Each number is 128 + 32 x the weight over its row's rms, rounded and kept within 0 to 255. Layers, rows and columns count from 0. The size above them is the row's rms in percent of the matrix's.

# layer 3 attention value, 512x512, rms 0.12, rows 139-191, columns 0-63
size [112  96 101 103 104 100  99 104 101 102 100 106 107  93 100  97 102 103 104  98 108 107 108 101 105 106 101 103  96 101 119  96  94 104 101 105 101 105  98 112 100  98 105  97 100 103  98 106  97 100  99  98 105]
[[ 95 160  97  98 160  63 146 148 101 118 124  93 133 174  88  88 109 116 154  93  93 189 111  89 133 108 135 176 130 206 169 105 103 112 178  92 145 129 113  95  96 158 129 127  89 107 132  85 118 110 144 112  99 122 114 115 159 132 102 126 136 138 149 112]
 [107 185 147 105  35 145 157 154 101  81 120 154  64 140 126 142 131  95 100 162 129 167  86 110  98 118 174 112 115 100 128 115 120 117 100 118 105 156 120 148 140 173 134 102 189 118 149 131 100 138 113  78 156 101 107 159  90  74 170 114  82 119 141 178]
 [133 160 141 138 179  75 136 170 145 150 111 129 134 108 155  83 107  68 105 209  94 170 164 144 121 148 152 122 115 131 111 136 155 147  81 139 121  89 129 141  82 174  93 122 121 113 118  92  98 122 145 183 134  79  96  79 154 138 116  71  65  76 139 101]
 [132 130 162 152 153 125 124 172 112 173 135 159 133 148 152 145 141 127 147 154 147 146 130  69 168 142  96 143 148 115  97 139 140  88 101 153  72 130  68  98  95 161 148  95 158 125  95 127  86 144 142  97 131 185  98 160 167 133 153 151  86 116  79 190]
 [106  59 164 203 111 122 126  96 140 115 102  82 124 100 145  72 124 130 133  57 137 121 147  86 178 101 172  90 176 145 141 153  85 156  98  45 184 159 183  87 129 148 196 178 128 145 128  92  86 158 163 124  96 155 136 152  84 128 118  67 117 105 134 124]
 [ 70 118  97 115 143 155 163 126 122 114 101 115  76  71 119 163  86 142 153  81  89 181 131 115 139  99 190  97 117 144 125 119 121 115 111 198  91 168  46 174 133 154 112 126 139  69 148 154 170 115  80 155  93 128 181  82  93 171 120  59 152 146 138 150]
 [166 127 183 128 110 131 141 168 162 133  38 182 117 178 153 115 123 106 127 141 117 134 131 166 129 155  90 131  39 199  78 129  73 162 121 139 158 140  83 121 129 112 133 178 178 122  79  32 106 111 121 218 167 132 106 128 171  96 136 146 204  97 122 146]
 [109 138  87 152 181 144 120  97 115 130 189 182 144 111  33 191 146 131  88 125 110  75  72 128 140  65 195  99 128  70 159 138 161 127 155 150 114 102  92  86 130 142  77  93 114  62 109 141 120 130 139  89 115 118  83 119 155 119 116 146 135 166 157  92]
 [185 117 137 135  83 130 136 150  99 144  33  77 105 107 102 113 181  77  80  50 100 111 135 127 106 149 102 156 132 151 104 152 175 169 112  96 139 127 115  85 150 116 140 125  95 109 122 171 148 109 136  93 102 109 103 165 141 144 161 110 158 120 144  70]
 [124 118 117 154 104 139 165  98 116 153 147 130 158 136 177  98 152  89 150 131 124 119  88 134  91 149 130 178  76 105 106 115 114 135 145  95 177 158 102  92 123 192 124 106 130 173 116 134 154 154  85 132 117 110 144  94 143  62 176 184 144 124 124 155]
 [161 119 114 138  50  52 116 158 123 173 116  64 149 100 124 140 121 103 133 117  79 110 151 175 151 137 179 104 116 143  91  77 107 150 131 100 127 152 126 156 179 164  95 193 154 148 106 151 156 181 133 109 121 131 156 149 170 201 177  97 192 114 133 146]
 [132 156  96 192 168 108 143 152 112 153 130 128 122 194 116  87  90  47  70 107 134 109 116 171 135  90 154 134 145 190  86 139 149 142 122 137  88 139 124 167 119 107 155 142 112 160  47 123 111 197 134 127 106 155 178  74 145 108 176 144 123 140 117 147]
 [125  78 113  56 146 120 107 156 169 110  79 120 120  75 146 177 138 213 142  87 139 142 115 137 131 145 144 125 142  86 109 125 107  89 121 157 158  88  44 126 125  90 129 149 187  93 175 138 113 108 137 156 106 113 129 142  95 131 157 132 158 165  59 134]
 [173 172 109 132 194 172 155 104 102 157 134 110 201 122 137 168 171 131 135 130 140  56  98 166 135 162 137 143 141 134  71 104 182 121 172 111 160 103  94  97 124 177 143 127  99  85 145 176  73 176 103 149 146 119 154 126 150 117 108 147 168 103 169 125]
 [140 154 159  84 145 116 140 116 118 187 146 109  96  98 176 131 133 113 107 158 144  78 136 133 125  89  75 133  95 115 130 114 157 130 117 198 129 120 190 110 142  89  95  90 145 119 106 154 100 170  72 166 135 129 155  97 116 177  89  81  88 106 169 126]
 [ 82  79 121 139 121 125 136 107 111 135  65  84 114 108 125 116  96 155 112  77 141 150 152 170 156  98 129 120  83 175 131 147 117 196 153 117 128 119 166 143 173  96 141 162 107 160 119 118 104 100  90 129  93 120  98 121  67 103 125 143 106 200 140 128]
 [157 116 110 179 168 106  88 129 152 137  93 129  96 115  90  89 133  90  94 155 135  70 104 128 140 112 116 144 181 120 140 136 100 157 112 103  20 103 157 112 137 123 145 130 129 129 137 110 122  71 156 137 123 195 189  95 109 124  72 165 150 126 115 140]
 [115 158 197 113 192  87 120 171 177  90  75 131 100 113 140 112 147 175 121 135 107 111 173 136 119 130  93 124 112 101 167 111  88 167 102 135  96 166 141 195 166 105 165 174 145 121 139 107  91 129 141 151  63 129 213 122  96 108 110 137 113 151 186 115]
 [152 127  93  78  99  81 113  92 114 153 147  96 107 124 144 108  96 108 128 133  32  95  69 144 146 115 133  72  98  74  96 118  99 102 115 120 131 141 151 106 110 124 134 119 164 166  88 144 110 187 140 147 136 157 101 160 127 151 184 158 121 149 100 174]
 [ 94  95 132 123 168 140 155 152 134 113 133 121 180  74 120 115 158  82 133 136 174 153 116 113 125  93 118  92 138 144 102 189 139 162 119 180 101  46 139 173 116 144 167 163 140 140  74  51 142  61 110 118 203 108 136  99 127  74  99  57 114  98 185 128]
 [147  95  75 154 117  68 129 162 141  82 114 192 178 121 142  96  67 124 126 103 160 101 184 127 102 106  87 121 137 158 119 120 146 101 119  96 141 144 100 120  99 161 118 146  68 144 152 122  88 142  89 163 122 136 178 127 177 121 100 132 100 110 123 114]
 [119  75 113 109 133 104 141 108 114 165 135 139  72 182 130  96 180 132 118 113 166 142 166 110 117 137 125 169 128 185 128  97 103 156 139 136 132 177 113 133 170 112 143 120 123 128  96 148 152 176 151 116 117 178 153 149 109 137 119  76 133 127 168  75]
 [ 17 132 153 161 107 171 120  82 135  60  80 142 160 116 108 174 148 158 101 113  69 105 116  86 164  59 105 134 140 122 136 100 111  87 147 134 110 158 131 154 132 112 114 139 121 144 107 159 132 122 152 143 123 147 149 139 128 161  84 129 129 119 209 142]
 [ 42 109 153 117 106 114 110 124 203 127 112 106 156 132 173 145 145 145 125 157  83 167 148 154 151 128 118 116 116  68 189 159 100 135 104 125  69 120 136 169 152 175 142 138 136 123 103  87 117 131 177 105 182 117 107 122 135  88 173 174  82 136 118 139]
 [158 109 137 180 128 134 117 144 144  79 164 155 163 170 135  73 108 167 160 100 136 155  98 200 121 158 130 138 124 153 109 131 153 148 136 107 117 141 120  31 124 128 159 142 156  53 119 142 140 127 140  78 127 161 109 125 117 143 144 133 132 170 121 119]
 [161 193 110 150 138 116 132 119 144 138 176 150 103 115 121 103 126  86 129 127  95  99 111 120  29 146  88 166 153 139 136 119 222 146 120 125  98 116 118  82 139 130  93 116 142 128 133 111 133 104 130 147 154 112 130 123 182  82 118 126  79  89 143 131]
 [156 169  96 141 107 175 108 126 106 148  74 118 126 174 117  93  54  88 127 103 174 182  92 106 145 182  96 126 116 156 136 152 180 152  71 117 137 152 133 188 123 153 125 191 144 165  96  84  99 116 173 133  91 135 111 147 122 136 112  92 172  89 123 134]
 [163 195 133 146 118 152 147 130  96 106  82 157 173 144  95  55 110 145 113 166 158 104 152 149 127 116  99 128 111 141 103 111 139 150 144  99 164 132 117  84  88  89  93 150 115 108 159 144 132 152 121 132 173 147 113 109 156 167 123 148 122 139  86  99]
 [125 143 127 175 140 116  88  82  90 114 159  97 122 122 150  56  79 217 117 149 100 149 176 128 136 124 209 146 115 134 124 145  80  90 131 149  97  67  95  64 160 214 154  99 207 109 133 159 125 121 151 124 134 116 144 129 120 145 130 147 127 134 184 195]
 [161 101 131 172 143 106 146 121  84 131 197 144 104 220 153 167 119  94 161  74 128 113  81  80  96 159 145  79  77 114 141 104 190 143 107 165 110 180 118 127  85 143 140 154  86 132 138 154 128 182 125 187 124 129  74 154 126 105 200 115 129 158 118 116]
 [159  83 135 141  84 119 144 137 140 169 160 148 124 163 121 147 147 121 180 108 156 124 231 121 108 164 151  95  79 134 120 126 130 140 149 144 145 156 141 167 119  58 133 153 174 124  77 125 167 154 120 136  99 174  96 193  84 117 191 179 168 138  90 147]
 [129 109 106 155 149 152 152 144 118  64  97  59  81 163 125  95 130  72 200  65 199 149 109 112  86 168  79  78 123 182 127 110 150 168  99 168 137 152 145 115 125 191  60 125 167  82 130 115 148 153 130 172 134 145 154 140  58  75 128 139 134 144 134 128]
 [148 175 132 120 193 129 129 164 171 122 118 130 145  53 100 142 137 116 106  97 140 139 143  92  91 165 155 147 140 188 150 105  71 128 178 137 128 142 124 140 138 193 116 131 133 113 212 125 192  66 105 132  97 136 148 114  85 139 118 114 110 145 144  97]
 [149 128 143 152  90 139 122 187  92 134 115 112 152 145 131 108 114 151 134 136  61 155 176  63 127 109 112 114  93  99 127  63 117 143 102 125 145 105 111 128  94 121  78 137  77 124 110 154 155 154 104 122 146  81 106 190  93 137 152 117 104 109 125  75]
 [156 133  97 118 120  93 159 137 145 136  90 131 175 162  77 161 153 164 109 102 134 121 122 140  65 157 140 170 122  93 128 133 130 115 155 173 155 101 175 184 132  31 107  63 148 112 184 161 131 136  98 173  70 116 136 144 105 122 147 128 107 191 135 104]
 [169 102 177 137  89 142  89 169 131  61 159  73 105 135 123 125 139 142  75 120  62 124  72 152 177  93 184 139 133 137 115 143 101  92 148  33 122 137 139 140 109 109 155 141 126 123 136 163 147 142 182 190 136 147 106 112  92 114  98 117  84 229 146 100]
 [ 50 102 127 127 114 113 117 127 204 143 206 108 103  99  82  69 158 122 164 181 177 136 151  93  78 120 130 171 129 108 189 133 162 170 110 157 140 103 136 157 116 142  96  71  77 105 183 160  76 118 164 162 115 153  71 132 140 105 114  97 124 100 149 116]
 [163 173 201 147 126 116 160  85 161 119  86 131 122  69 106 127 110 112 176 119 116 148 127 173  85 131 140  95  89  82 107  87  58 133 150  66 173 139  93 162 161 155 138 178 142  78  95 137 145 125  90  85  87 138 121 131 162 112  83 144  92 102  90 111]
 [140 100 104  66 142 118 105 155 134 158  64 173 173 164 178 118 176 132 143  94 160 148 113  91  98 143 139 140 113 150 157 135 183 108 120 123 127 134  68 139 142 189 133 161 121 114 128 108 120 112  83 150 158 127 142 142  97  96  76 137 109 148  64 170]
 [158 117 167 103 165 132 117 167 168 143 104 121 125 103 134 137 134 169 138 127  97 154 135 165 151  72 116  98 165 132  62 153 153 136 121  68 137 119 106 210 126 110 190 140  73 135 131  71 103 156  70 118 131 147 113 130 157 188 180 132 120 140  81 132]
 [ 65 106 133 101 109  83 138 119 118  90  91  99  86 174 155 108 160 149 181 123 152 128 107 149 130 122 138 141 171 129 147 139 144  79  69  76 114 145 101  85 104 130 113  78  37 163 177  71  86  91 118 132  60 139 136  88  95 149 133 101 189 146 142  90]
 [ 25 179 161 162 146 124 169 149 137 201 125 163 121 141  70 140 158 147 118 139 137 144  61 125 129 117 120 123 113 163 132  95  55  89 136 182 111 178 133 109  88 159 119 126 141  77 100 125 127 161  88  78  59 142 173 139  90 123 103 121 113 109 147 168]
 [166 157 190 173 124  95 149 146 110 101 106 141 101  70 125 187 180 108 104 155  89 134  94 132 181 112 168 128  46 128  95 139 147  94 102 196 154  98 163 172  98 104 127  79 108 155 114 144 154 122 138  86 138  79 105 121 107 151 151  69 122 168  68 147]
 [127  63 101 171 162 131  98 154 176 114 169 109 153  45  87  82 170  83  91 126 103 130 118 155 189  85  93 127 130 148 159 145 161 149 155 168 100 110 190  80 127 158  86 114 202 144  37 113 143 129 108  94 114 154 137 102 140 157 147 163  97 123 186 132]
 [ 84 162 177 199 134 216 168 123 134  78 163 132 127  94  71 141 170 183 135 100  97 161  72 146  75 133 122 134 102 198 131  88 114  87 100 142 110 121 108  81 127 106 109 105 123 113 106 131 128 109 124 129 129 139 113 113 144 139  96 194 108 146 195 114]
 [171 142 148 107 178 113 172 127 107 147 126 156 171 189 115 113  93  83 129  96 114 157 137 159 147 152 107 124 122 133  88 124 110  83 103  82 136 154 119 129 117 151 134 150 154  96 102 101 173 207 105 127 146 177 158 123 167 147  72  97 206 136 108 140]
 [ 83 146 136  96 185  53 164 137 166 138  93  96 112 151 105 149 161  89 173  67 128 106 143 126 138  56 105 129 133  89 104 139 107 162 115  52 113 129 140 201 189 170 123 145 149 130 149 116 104 139  68 101 123 103 102 123 125 148 167 143 133 174 101 105]
 [133 120  68 113 116 146 175 150 109 162 145  93 121 124  73 172 141 127  77 151  95 100  82 158 119  91 112  96  98  98 163 151 101 138 104 151 161 136 162  59 130 163  78 162 182 163  87 137  93 125 133 137  81 118  47 161 154 114 162 145 191 121 199 107]
 [109 143 114 103 191 103  99 147 137 143 103 169 141  35  79 109 140 127 131 135 150 144 178  96 102  97  97 163 117 141 123  71  95 190 103 172  96 109 138 142  80  89  99 112 137 177 171 130 150 156 135 118 117  97 200 163 109 102 128 128  99 127  98 124]
 [147 117 143  99 113 124 109 215 142 140 101 192 129 131 110 146  87 147  94 171 125 178 135  84 152 184 109 139 149 137 134 205 118 159 125 168  72 118 190 117 144 114  76 166 134 195 174 114 141 129  85 132 164  92 150  90 102 144 115 121 129 140  80 135]
 [ 96  71 130  98 140 105  96 177 140 130 160 106 116 104 157 126 137  94 171  82 103 146 158  87 141 151 119 144 135 109 138 107 122 109 122 157  86 165 138  97 127 168  68 104 121 165  98 119 121 171 155 130  78 103 126  82 186  91  60 163 132 119  56 131]
 [170 178 156  99 161 164 155 171 119 110 133 171 146  99 116  98 117 183 122 163 129 179 124 111 113 143 167  99 136 135  82 135 142 180 137 137 142 134 150 101  85 127 141  47 120 158 172 142 152 163 103  87 137  81 111 126 182 166 130  91 145 161 118 155]
 [114  97  90 150 101  84 116 155 135 135 130  83 173 133 201 156  96 112 103 117 156 126 137 113 121  95 174 157 138 125 170 140  95 129 134 139  82 117 147 146 132  48 171 151 111 161 142 114 158 156 142 112 153 109 120 162 191 150 121  88  51 195 118  91]]
# layer 3 attention output (transposed), 512x512, rms 0.111, rows 139-190, columns 0-63
size [104  96  95  99  99  95  91 100  98 102  96 101 105  90  97  92  99  97  96  98 104 101 104  94  97 102  95  95  94  93 110  95  91  97  97 100 100 102  93 102  97  95  95  92  95  97  96  97  97  94  92  94]
[[121 169 108 164 130 160  97 117 116 116 110 188 139 129 176 171 105 166 190 151 118 209 123  88 106 128 154 147 127 127 121 118 105  89 182 152 113 141 117 176 111 130 124  88  94  94 113 147 126 129 133  98  87  94 119  87 158 154 163 168  74 107 138 170]
 [161 169 136 119 129  61 170 110 114 168 147 127 106 114 136  95 104 122 161  92 154 120 162 183 154  98 150 175 162 141 130 135  97 150 117 127 140 144  66  99 111 171 117  98 152 132 112 165 109 153 145 136  89  99 128 147 124 130  87 118 106 113 171 153]
 [170 109 182  58 134  82 175 117 135 161 133 132 146  92  78 107  94 148 134 191 149  68 103 111 103  94  70 132  91 165 153 150 158 152 158 135 146 147 121 158 146 106 107  66 138 198 130  80 117 135 141  56 135  90  99 166 140 116  80 109 132 121  16 127]
 [133 173 194 111 135 105  99 124 115  57 138 103 100 130 136 144 125 125 173 154 141  85  60 108 132 158 148 118 135 111 143 119 130 180 127  95 174 115  70 134  92 141 176 187 169  95 162 122 127 192 138  92 145 162 155 146  82 111 141 136  95  76 105 145]
 [151 131  62 150  73 152 147  64 134 120 131 139 119 140  86 122 121  46 141 128 112 103 185  59 146 196 115  39  81  91 142 113 165 156 100 137 163 128 117 107  84  85  92 198 159 160 124  91  92 150 139 154 115 146 100 165  62 139  85 102 137 122 205 132]
 [155 169 136 103 122 121 134 143 150 103 120  95 139 110 127 112 164 107 101  91  98 166 200  66 145 117 114 171 131 158 136  85 144 114  65 138  87 104  67 151 149 144 109 151 141 149 143 172 163  82 125 133 107 169 155 117 113 125 110 124 125 135 107 116]
 [146 202 144 145 174 205 134  80  84 160 136 128 112 126  91 149  93 153  66 142 108 101 151 139  88 118 121 114 112 112 128 169  74 110 148 161 178  99 151 184  91 138 100 160 229 163 110 188 142 135 105 151 120 124 113 160 145 114 161 146 167 109 110 137]
 [119 109 128 122 149 103  88 140 143 178 147 161 171 201 123 108 164 105 147 125 125  99 123 144 165 101 147 151 142 123 176  95 113  96 107 140 129 171 130 111  93  85 113  57 138 117  99 107 164 120  80 129 138 104 115  91 228  70 138 193 107 161 120 131]
 [168 207 149 174 145 106 133 141 126 214  73 118 153 117 127 115  99 131  61  98 125 151  84 127 136 174 205 107 156 175  59 100 124 114 141 155  98  94 181 126 124 131 159  93 150 150 126 128 135 179 162 158 151  32  96 112 118  78 107 180 119  98 106 122]
 [156 147  81 169  57 173  96 114  98 168 174 143 115 108 115 158 122 142 110 132 119 116 107 116  68 177  77 128 172 164 103 120 134 142 129 194 138 120 113  86  74 138 103 109 146 141 191 162 114 139 106 156 107 113  57 133 161 157 113 157 148 128 147 163]
 [144 115  73 117  93 112 100  79 118 114 142 161  95 100 103  66 134 138 110 131 135 138  50 122 152  88 119 190 137 158 149 166 144 133 139 121  99 143 133 185 135 141 131 126  98 188 160 196 126 138 122 157  81 148 112 109 121 156 124  85 153 108 142  87]
 [169 125 157 129 173 138 205 134 130 149 192 167 180 106 161 186 168  86 110 118 125 124 133 155  99 108 150 123 155 191 159 141 128  84 118 155 111 152 142 170  56 119 116  84  73 154 133 144 175 156 119 173 192 166 159 183 169  94 115  90  99  84 130 113]
 [111 105 119  94 127 120  78 101 146 110 146 127 151 157  99 175 145 148 148 105 137 148 121 103 123  79  78 189 160  77 156 114 189  91 141 158 117 118 133  75 176 129 121  94 122 184 109 138 141  70 107 129 105 136 127 119 140 151  70 133 142 110 103 124]
 [ 96 150 130 128 134 163 153 110  76 150 115 145 137  97 146 111 152  98 122  95 159 150 167 173 146 202 160 171 166 103  58 114  99  98  93 111  88  95 122 117 147 142 142 134 112 144 154 103 156 102 132 131 173 148  98 154 101 139 117 157  84 113  93 126]
 [ 97 122 132  91 159 160  70 129  71  89  97 121 158  94 110  55 158 133 121 137 136 136  93  75 157 131  79 132 136 103 148  75 112 101 182 113  83 107 123 115 110  77 181 125 130 108 107 127 169  64 133 140 197 152 117 157  93 118 162 110 132  94 126 202]
 [ 76 114  44 189 121 129 133 113  95 108 109 117  51 137 129 139 114 172 100  47  99 113 117 113 125 121 138 116  98  91 126 126 106 114 115 126 156 139 146 143 154  92 224 146 137 138 100  69 132 105 175 156 129 125 111  82 133 176 143  89 148 123 154 150]
 [135  87  87 210 106 131 150 210 105 127 132 143 176 148 190 147 134 184 121 122 133 107 144 134 155 157 101  37 174 164 155 109 155 117 102 200  67 163 171  98 125 106 130 129 129 134 143  88  98 104 111 134  90 194 119  97  18  97 157 144 129 112 154  67]
 [158 146 134  97 101 113 156 177 163 145  76 125 112 115 166 169 113 149 114 123  68 192 131  86  96 110  74  99 117 128 127 179 118 168  79  68 138  74  89 176 135  91 127 154 145  81 144 120  99  88 143 153 128 116 103  67 137 182 188 122 107 153 153 128]
 [162  70 179 135  67 101 117 134 117 103 159 131 131 103 126 110 116 160 204 134 101 144  80 122 162 191 130 128 156 151  71 114 174 120  65 176 112 210 114 199 115  93  88 110 118 122 106 109  89 166 138 145 170 143 188 142 125 149 165  80 174 142 167 104]
 [ 92 145 247 107 137 150 100 144 196 125  81 100 148 137 155 120 157 111 179  77 117 145 153  51  75 120 128 170 152 116 104 151 121 121 167 159 127 104 167 169 179 130 151  51 154  99  96 140 124 141 157  76 169 100 128 162  99  92 125 140 158 123 150 102]
 [ 72 116 125 189 171 100 175 119 137 119 150 161 144 153 102 113 136 113 120 154  93  94 152 125 111 162 156 109 105  87 139 124  87 178 121 129 165 132  77 131 108 114 159 171 139  75 132 121 142 156 146 107 150 150 139 158 120 104 129 132  89 160  88 153]
 [ 89  40  93 147 127 138 180 105 136  90  97 112  78 125 124  77 159 169 107 138 194 169 220 153 150  96 133 149 177 174 166 135 126 187 177 133 135 154 127 122 129  86  90  94 107 127 148 164 172 136 102 101  87 186 145 100  70 117 116 163  99 136 141  88]
 [ 86 153 144  78  70 143  95 147 184 180 136 138 164 115 155 101 111 133 131  99  73 138 125  90 138  85 177 112  94 106  99 112 143 128 139 125 147 167  97 103 183 133 194  99 138 123 101 176  97 106 156 135 137 114  95 105  93 151 120 163 115 157 165 137]
 [105 130 154 111 129 190 114 110  72  53 156 133  98 136 120 187 109 109 125 130 148 125  66 136  89 113 152 120 131 130  98 136  90 110 111 106 169 147  70 140 160  88  74  57 165 140 108 135 173 116 194 130 155 130  86  96 118 175  90 150 167 167 139 118]
 [131 111 138 153 139 132  82 121 183 175 222 145 140  84 182 119 140 160 136 138 156 164  84  83 140 191 153 108 105 179 133  60 103 134  97 122 112 179 115  97  88 144  86  83 114 180 126  75 146 102  97  68  74 148 185 110 112 118 114 143 109  88 197 138]
 [121 190  50 149 170 150  64 142 117 135 127 133 184 119 113  39 171 134 142 171 105  95 110 156  80 154 120 119 102 120 132 160 115  75 186  94 132 120 155 125 147 111 147 173 110 180 147 181  53 187 101 148 100  57  99 162 169 136 121 130 146 115 121  81]
 [178 133 157 100 164  98 172  78 167 182 135 150 117 190 127 156  95  99 125  96 142 146 141 129  99 120 155 136 113 169 153 127 140 125 100  88 155  93 152  83 156 173  95 134 127 143 157 169 103 191  87 107 114  50 132 191 146 106 120  99 180 183 107 117]
 [ 93 140 134 133 145 145 107 167 149 130 133 129 157  81 182 133 116 115  41 138 149 157 133 157 124 151 100 118 112 164 136 102 196 159 123 155  82 119 105 127 118  99  72 159  77 156 116 203 121 170  76 127 162  99 102 120 177 121 146 166 133 105 134 117]
 [182 102 200 145 128 109 138 172 107 104 164 163 114 113 131 196  94 110 109 151 119 185 160 150 153  74  94 136  87 102 143 134 154 176 148  95  92 162  48 139 121 153  95  80  74 131 172  72 108 188 166 126 151  48  61 120 158 150 121 143 134 164  97 157]
 [143 174  91 157 124 125 122 100 151 104 106  93 106 172 145 188 148 206 115 160  91  92 119 112  99 174 161  82 144 129 173 191  99 144 119 104 152  87 170  98 104 155 131 139 175 110 112 133 142 142 163 144 135 112  97 162 151 163  93 114 151 138 212  96]
 [157 144  86 124 105 110 134  79 123 106  45 118 108 208 147 135  85 137  86 152 160  57  75 108 140 189 113  75 106 128 176 129 131 134 118 143 132 136 134 137  91 114 126 127 142  98 112 137 165 160 109  75 114 114 176 161 165 140 181 107 193 119 123 155]
 [ 88  78 101 185 107 126 145 120 132 113  91 157 100 173 108 149 171 122 182  97  94  67 129 149 161 149 149 106 159  66 155 154 115 168 100 114 148  94 178 120 128 112 122  78  95 171 120 114 123 125 122 132  96  87 132 150 136 121  64 128 153 138  94 124]
 [104 119 125 142 132 167 191 113 123 111 114 151 117  45 146  98 167 134  94 191 183 113  99  82 129 115 118  86 151  71 131 115 178 135 105 116 110 118 165 111 186 115 168 115 133 150 166 185 130  85  70 109 156 129 154 124 174 167 101 102 132 128 213 134]
 [117 103 146  69 138 127 109 111 146 123 119  66 138 212 105 137  49 136 122 148 121 176  92 129  93 150 149 198  73 139 134 147 153 144 142 105 151 162 120  87 178  96 174  97 135 141 116 175  99  65 154 159 176 135 130 123 124 179 134 156 125 117  85 135]
 [160 103 127  94 126  57 137 138 100 131 157  90 132 111  99  96 146 120 138 202 108 128 108 132  93  95 117 206 112 132 131 104 185 158 131 102 158 111 152 160 107  98 119 183 100 110 139 155 175  76 116 123 139 126 163  95 108 150 135  85 122 114 132 134]
 [189 115 107 102 131 101 139 145 144 103  60 134 123  79 102 128 142 117 125 106 193 148 162 160 162 142 106 165 148  92 159 110  44 159 112  81 111 126 146 133 124  94 166 121  95  92 119  93 189  78  67 120  96 131 125 132  65 100 131 143  99 147 131 114]
 [ 51 101  69 111 132  96 100 163 168 158 133 181 150 151 155 120  97 174 122 131 124  98 154 136 115 105 158  79  98 115 127 104 170 164 118 139 195 147 107 157 126  82 150  95 130 106  99  91  77 115 130 153 150 123 108  76 185 127 161 112 158 132 172 128]
 [144 106 168 127 107 109 121  57 150 138  96 150 119 141  90 240 106 116 125 130  90  58 133 118 144 124  93  82 128 138 169 146 163 111 134 134 180 106  63 165 148  90 183 173 121 132 127 128 143 157 118 109 181 123 157 114 137 156  88 119  94 143 140 142]
 [110 112 197 126  89 138 143 104  99  93 173  73 104 126  89 144 122 112 114 163  78  96 130 131 143 106 104  16 164 118 148  98 146 118  91 116 128 167  99 126 138 112 135 136 140 132  92 201  98 175 119  96 151 177 109 128 145  92 144  54  36 113 161 199]
 [128 134 171  92 138 143 149 118 108 124 141 149 102 118 151 116 137  90 111 174 135 166 107 153 139 131  79 113 109 101 158 153  62  48 148 169  72 108 137 199 137 103 141 215 179 112  96  57 124 120 157  87 125 106  65 103 144 136 134  73 123  91  95 145]
 [178 103  84 111 167 127 175 100  98 150  52 110 159 158 119 133 117 160 172 162 106 187 199 134 160 135 139 127 105 105 148 180 140  67 161 116 127 172 179 119 110 141 125 115 100 136 162  96 137  97  58 185 143 149 120 190 187 146 152 136 105 140  63  89]
 [135 121  54 128 103 168 127 130  94 151 109  95 140 160 107 159 119  99 130  82  90 126  88  84 121  76 103 131 133 124 127 119  83 102 144 122 134 130 123 168 138 101 148  82 131  95  62  98 198 139  55 111  81 124 141  89 161 148 115  96 123  80 125 197]
 [149 147 204 107 114 177 148 154  98 156  85 130 127 118  97 162 164 189  89 174 121 144 110 135 131  74 105 132  68 143 103 142  58  95 123 160 161 126 205 190 134 176 153 158  96  73 103 109 143  93  86 142 134  87 152 120 191 125 102  81 136 106 118 135]
 [116 145 113 143  73  90 188 160 126 156 106 117 147  98 129 190 127 129 124 108 155 187  76 129  99 104 137 186 133 112 159 163 133 117  75 138  70 108 117 110 149 150 156 106 109 162 185  60 144 119 146 110 173 163 149 129 118 129 149 193 125 136 120  55]
 [139  99 157 131 138 158 101 184 115 136 149 124 126  99 133 119 127 158 150 108 116 168 124 122 124 190 168 159 123  65 152 196 128  80 133 159 146 192  85  83 114 106  42 129 111 152 135 183 180 183 136 150 164 115 124 174  73 137 139 110 138 107 159 144]
 [181 109 129 129 111 126 111 106 170 116 146 164 127 151 180 117 100 120  96 105 134 164 163 121 123 129  61  90 123 187  99 131 136  92 144 119 197 129  94  91  95 133 159 146  93 117  90 162 116 190 112 149 164 163 136 183 189 134 134 153 140 113  85 108]
 [131  75 132 206 101 114 179  98 172 135  71 116  99  97 143 196 115  80  90 118 114 113 114 142 156 110 171 193 147 116  96 192 137 145 166 163 114 138 165 117 165 171 136  93 113 123 141 114 137 141  91 137 129 107 120  98  71  87 155 118  86 134 161  87]
 [175  90  99 189  97 172 120 120 140 162 150 100 116 184  96 130 166 164 114 147  63  95 114 134 119 134 117 138 113 139 102 149 156 124 108 149 143 146 105 142  97 130 100  93 105 158 139 128 127 121 136  77  75  89  99 161 139 126 131 106 165 175 110 140]
 [181  58  95 103 158 114  89 131 162 128 133 119 142 111 137 114 164  96 143 123 163 158 131  72 119  78 123  71 119 140 141 124 144  73 120 200 138 101 112  61 130  98 119 152 139 165 154  88  70  92  92 113 135 167 217 111  99 118 126  78 105 111 122 149]
 [172 191 143 137 172 171 180  94  90 128  89 114 129 162 112 112 115 128 145  98 106 105 118  97 132 139 142 116 138 156  89 146 150 142 115 110  94  81 117 141  98 134 198 109 104 132 228  75 125 180 103  88  92 101 101 132 126 137 148  72 139  84 161 169]
 [ 67  92 122 166 133  99 116 116 165 110 151 143  85 180 139 106 155 201 115 149 173 182 109 150 127 124 134  72 134 100 130 151 144 127 180  85 122 126 173 108 102  84  98 120 108 160 145 110 150 125 105 122 136 161 148  94 157 167  91 191  98  93  44 143]
 [ 82 120 206  76 137 165 150 148 124 112 100 126 185 139 123 144  89 181  95 173 218  96 153 126  46 103 152 136 129 142 142 152 162 164 131 124 130 152 128 107  91 119 133 113 109 128 140  73 154 143  66  84 155 137 100 186 131 103 122 169 132 115 133 105]]